Weights of a small GPT-style language model, trained from scratch on English Wikipedia: capped logits.
Each number is 500 + 50 x the weight over its row's rms, rounded and kept within 0 to 999. Layers, rows and columns count from 0. Numbers have three digits each. The size before them is the row's rms in percent of the matrix's.

# layer 5 attention output, 64x64, rms 0.243, rows 0-63, columns 0-63
092:488494607506554559604488519493433477511437552487554435532622454454460559378577553521502556494512522523571572523525502465548476482531488514506555563511454545551430614466495548453468475527482522
097:469488532495549391499486559447446522525500491468545572464473504463496529518537517514611567418537440553571488400569491499458530485500461384576483601554508510389478476523576567458536497476497456
094:446505567495539555659425507547478495408489435511538536442508482462487510463530498547445495514467502438477530538417453534512478451484614618463528473429460480495485567472469518411488506605512532
090:444536629494427478508475541548413478454512526500526476536515506419483577391507452589548461564519516579544507453511496575540520547515474571521469441439497546574576527457521476447588465496556562
094:417450526490477469462507449479489483527456470510432499456584499509477471508556500562513577504436519567448507463463509482348509484525467414573529616469478502481354493522458578535400485508466509
094:537550491517497474477453439453477493549606476503475505457485562465409448562526455500544480604458588434436452437472450399604469456443475544478428542500492398486477456526422509542431471480488469
075:506459528504490496363581480488458511527532551555482431464511531499440533507440520502405580504490484487481456524554578494556451459468429552598481467538496529514578466605452598504421492458401480
082:476462542430475546527521412540453610467452513535522490489416478420538498510518473514472521506495526496426463429498496499453506427522538440472381503516537558495476487451494560639360549480464569
103:464494480477498468581500517516537496587567487620555496482471487507495458539540548521540422490515544443477560449498617560546445521560530570476547390560523512490609438447542518530444538600541525
103:514549487469449505517506578534645540429584499528401517443519540593505545558575491469440478462492495428494442543515533519543494498519568465532442464565433513485502576424557451595475467430507533
084:458453524614503476431555448464555424554534590472538502559539439503557462517550452506600525518609446490465510420551412540442469457451542525563494518537488513447511559477523561432568500566518528
106:578500462524592528518497416469470506496491533525536520478519511428470441533521475518556509546492502364526544446520480546621484463604485512459557438492477539483613496459533487570450541588387477
108:501485540561480448576458482433486499405448556470533485473484461381528536449440503460550545422520533543570503512571535633475588504530523487513517570570436487452501494435542505464595454477560554
108:457546502539390498405572518480409487486534506475466468550457492613528527558504494556486445500522509451495466584483559533529494590527616499459422430518485453426518503434510426589514501520558560
093:479595568537496462580512440485472534531488562472499432469516525450658453501520424550461477506498536499472478442461471428425533500486532440484399567492509536518388526498449625476477475463516466
091:515424472479514480537452484508482526539422373485489452442520491583426539466609492572501551428521476426530534492457440424510444476550517570444563476487445420383481470535430540444526501522474479
108:499455501460481548577507482496496501465443477459527471541514448457528449499517577446436393452555623599504434487505506498474515551395508483480426569417580496532446479552506561467601482529583531
086:458617536550483499588501554431497473543455609579533522524501528494449557560492468376490450492549469501436477409551545494458387475559507440559572510541479476462488508396495518513515520488468537
099:473526515467525463475561526522478511529490520636518498483483381431531508493438570470528492493545435408460487642463516495620474465477501513418475507499498448578465552512487393536532543424477497
095:547500454531466512508499616445519392433427553472531525556485499436562444447459504502522528477557464548581515450581535508457494553502405460491534490481576538637564535560532468422541521478481453
119:511496494513573446508463507496501577419513519539541468541520437449497574426538435514446446409530572577535512491507467531458644510426528483563460584513565487570444464558576510440473463421519496
088:550403538438468581569476514472522506442454473506578488495511508483513503554380430520464396509428503512517514565413579520455484577455521525478479409511576459559492399531478423515478495434540492
079:458451444592498502604499497462431537569461556503549642424465472466479555530464513499414435519477597478512529541507553461530540578491431507456450456465545473555454454490501500577470504403545486
090:504475516505492543457550532435441523630478542511483541554451549478642350538466450457494452483527458525438520486489443538464426559504499465426480454445514475489490523504446478478608504559577524
109:450563578493449551543497440575523475483421484435409494519501565523469484491515517597524461511411550593547525443502484502478523462511581408523466570531461510503365505377514490487473568486504521
136:524490515520516528509586532541592418560570454502377493475502580590418487588516510517589537504481458549563479444554482487442519458517409433558520592570505529421506577510495500494513495472520466
106:514608500452495529580500532559577529562494559542465528482451550532543485520460550472489554537538405454479576440506452436528458442445446522519585479462514499521512533567461447416430475578387427
112:476492503450521529581492561566536573469548508533454643439454541441529538480462594448553529452461503437543472515471436434523481456531569564400422527554486489506446517466383532517460483513469543
106:480474500507445541497521379430498447504556479450516506505516511489483508427539563429491487482528433467515462410439462536401469486472399576541528386487512465464539396508458530484599462558589537
076:492391528492542515507495382477639488487488504508477412515514484534506563518494495485547458469472498501520466480471507507414535507487509482496545478642429554419526474461563396587566551459564555
097:430526543545486466464453531498391490587536584615475559511435435510461458439519549571481499504457531508549483551590526510498506617472467436482508487493450493549471549537563368549514530443498520
099:506605516518477459478489534535510459398523509464489414525541518573532624534531499483583495440556569454529484608505540468573433470538556426509451522591469486508414531437527473557451534503450550
091:502602473485515504482559518536561508566467444473511381516496598573458479549562433498553506416603434477511505487480456435593399470498533575460504530483467437472451503552484474416542491497527436
091:471491463383499488527542500540544482527626498582529494529592540506421505490553475453550535462535378490493461555433490479452461431553486494476513487493546540509541546477432569516442648537463471
083:549642408552514500536593521537516571491536523515513410495497492539556445530457493506550530473476511496449420564550505446567463464496530467620458495488481422447444572427507427506487502534450417
121:502632565513503520364520525465479508562451500481507518438564433505556422520587596503501437531511554562574494490531537589450532550486488540517562498489495547560530486465550483431584555458554511
097:581543484560492586487506520531477513434471450427525531471592550560463546591504451537436478613496471481511489549524485535588564449557469489466450556466467429601575564553598457494501481490486465
112:524486456468484456538467520528468590455534565511491548449485393362562498395445483482514585469518427413460536511465388471541498542411433561496522498491551513435520542518513522480485456535485423
105:499554485517483525494473524390548380475429551412545526520440454412549516514439562496539559452539451390459443528476522468504417473514441501476520462519458428509485521575521494512636437511481482
083:530516519550458520405384456506478552430573525409516464582459386489599501573449391522452518443523562505482500444476535512492547518579560502438533520479520508464443473433516556474453505480497554
088:564503541533503525481579578562567480562539435532472465543578525596469451625554425400468450491554489451511469561528506529510435462565519483498469473495354523483442467445489453506508465483483539
083:490494500438412513455517522520577524518613464468461518485568456395468380520459476516505497552399563524425536457444539489436458550450426503459542495469630531501497483531458540540446535437502471
105:457485521433476414464459435520461434545510461490538520455548415439441501443547509405541513448510515545512553507508459449414545497417448513475448523464597483600442443607478461416563521520541527
107:547478547522457429620444514420493387488423525564552501542524439470481462463451544508572519461544497424492511526459515480500421420510506474411630523525485505516495532476411515443504567557448464
113:549482612487526432426463516433425461453547555497577433591467462468564472529412481545514503518506585536480549468529502581469519608455494533525496439541472542440474521435531511485564485485607560
110:540492468418511496471503537550642525535483494564473537494591621545493433513480500467465565608414458485515538499537492508512502489509513570414623493439514490562491552515528468426478559561507549
090:534422389476518504575522419483532495511494543548467477488506529552410473454492547500421373512447532415551448571541454507601544482517547568500421465466452475468463523432473477568560471497558449
103:591354382540504503489489483527624527458490506449455527537568547496509446547448508527441501512487524464494485448501546577486553533511523474504546427519440617440544456444560529553461468482516570
130:459476584464497480452475459486522441492500560516559504552497499432450470449528464499611467497522486491392643436472465506474434483516566536419557485413523486477504572510473481402517497626462468
095:492502571502446576449532541522550496500523471462515452544529501501536512540456418580471467529488488429470459462510598444577424535548573526387486400474452423579498562492516411504417524582480475
091:438565461516479482466536531560580460507506415409470457502512489395539505461484468483442556500432571568581545547517546489556525438525549455540519545515448537549509512488531528556402585539365475
108:487571541538475488473544539524497405572508501495491519465427495481505582479502523527526560553466447450554632458487518442544457524603462534381577511401452462500469485502486510408508467601438491
138:571498531502535516440590531527464566581530463529420432493486514640538464552526505483493501527506561621520483468518462496464514502377421508592494524491563558490553532552496506416558462463556465
103:478452438535502489469511473503520451551544401501507481547449485604376486471526477513494428535537528484511494558500580601493537567467484524599462436494401506452573447477509408555498439424555542
083:487439555504490586484543476568506554501532458484428321490607469509472521436446578541506503595493439498435487506510435476529449550562426574461536566515475530482507541447468452435501491470465501
102:474453463449516483464396467542484420544524457547513490514479452446405554432508589420535537514478448444472583460484471523562438552551522549388612484517493440495434544520481441469490497584490559
120:566547497585507529503486550478524545530492483426476457457454553543494525529483431554452551553530444376515419486537458494584408419510533542533516458503347464477552564444469465539551485563512471
107:535425424427558542562574498516502581439600522577524551496480535467541512503515465496495572592480390475457426501394416452503477479440449580532480513456480466510545465523455581563478491530500487
084:461487579442518434520463551456482518521475528503525479538517464534447564456465445560542562444501409519497490392468529491510428493542446518461529449432545479514526525452427595441426607622482421
097:483476556476417446538442480481441450404432561427513451523555405408520447408487600559521485454565536540470533443533558473447497486525494496527539548547522496388487491424479520496551535576486542
099:498581434455425376559423480489560470465576542484457502553548420591454466411577541581462523552540518516536539570468540477539452487522519496505473495446529519634529487498521439525503512459454496
102:610484451444506534532558472537476557443543519516417476491401550575464522492482460531534507502469469553498678479458500458496527573525489584525546502435522553575526473478541428452399498501459502
094:592472507427572399441444474482436544461416570471425481596517464500478493538581467492501549495538526429470370529528469580600492478478525548589497494518469544500515535458520459549521460486495565
090:503545557405423500435528500522439439525573476523414509514502572539476470473532528584451547442446481467503608441463456394422444458541464518468558503501472487476440490547415545521426553521413505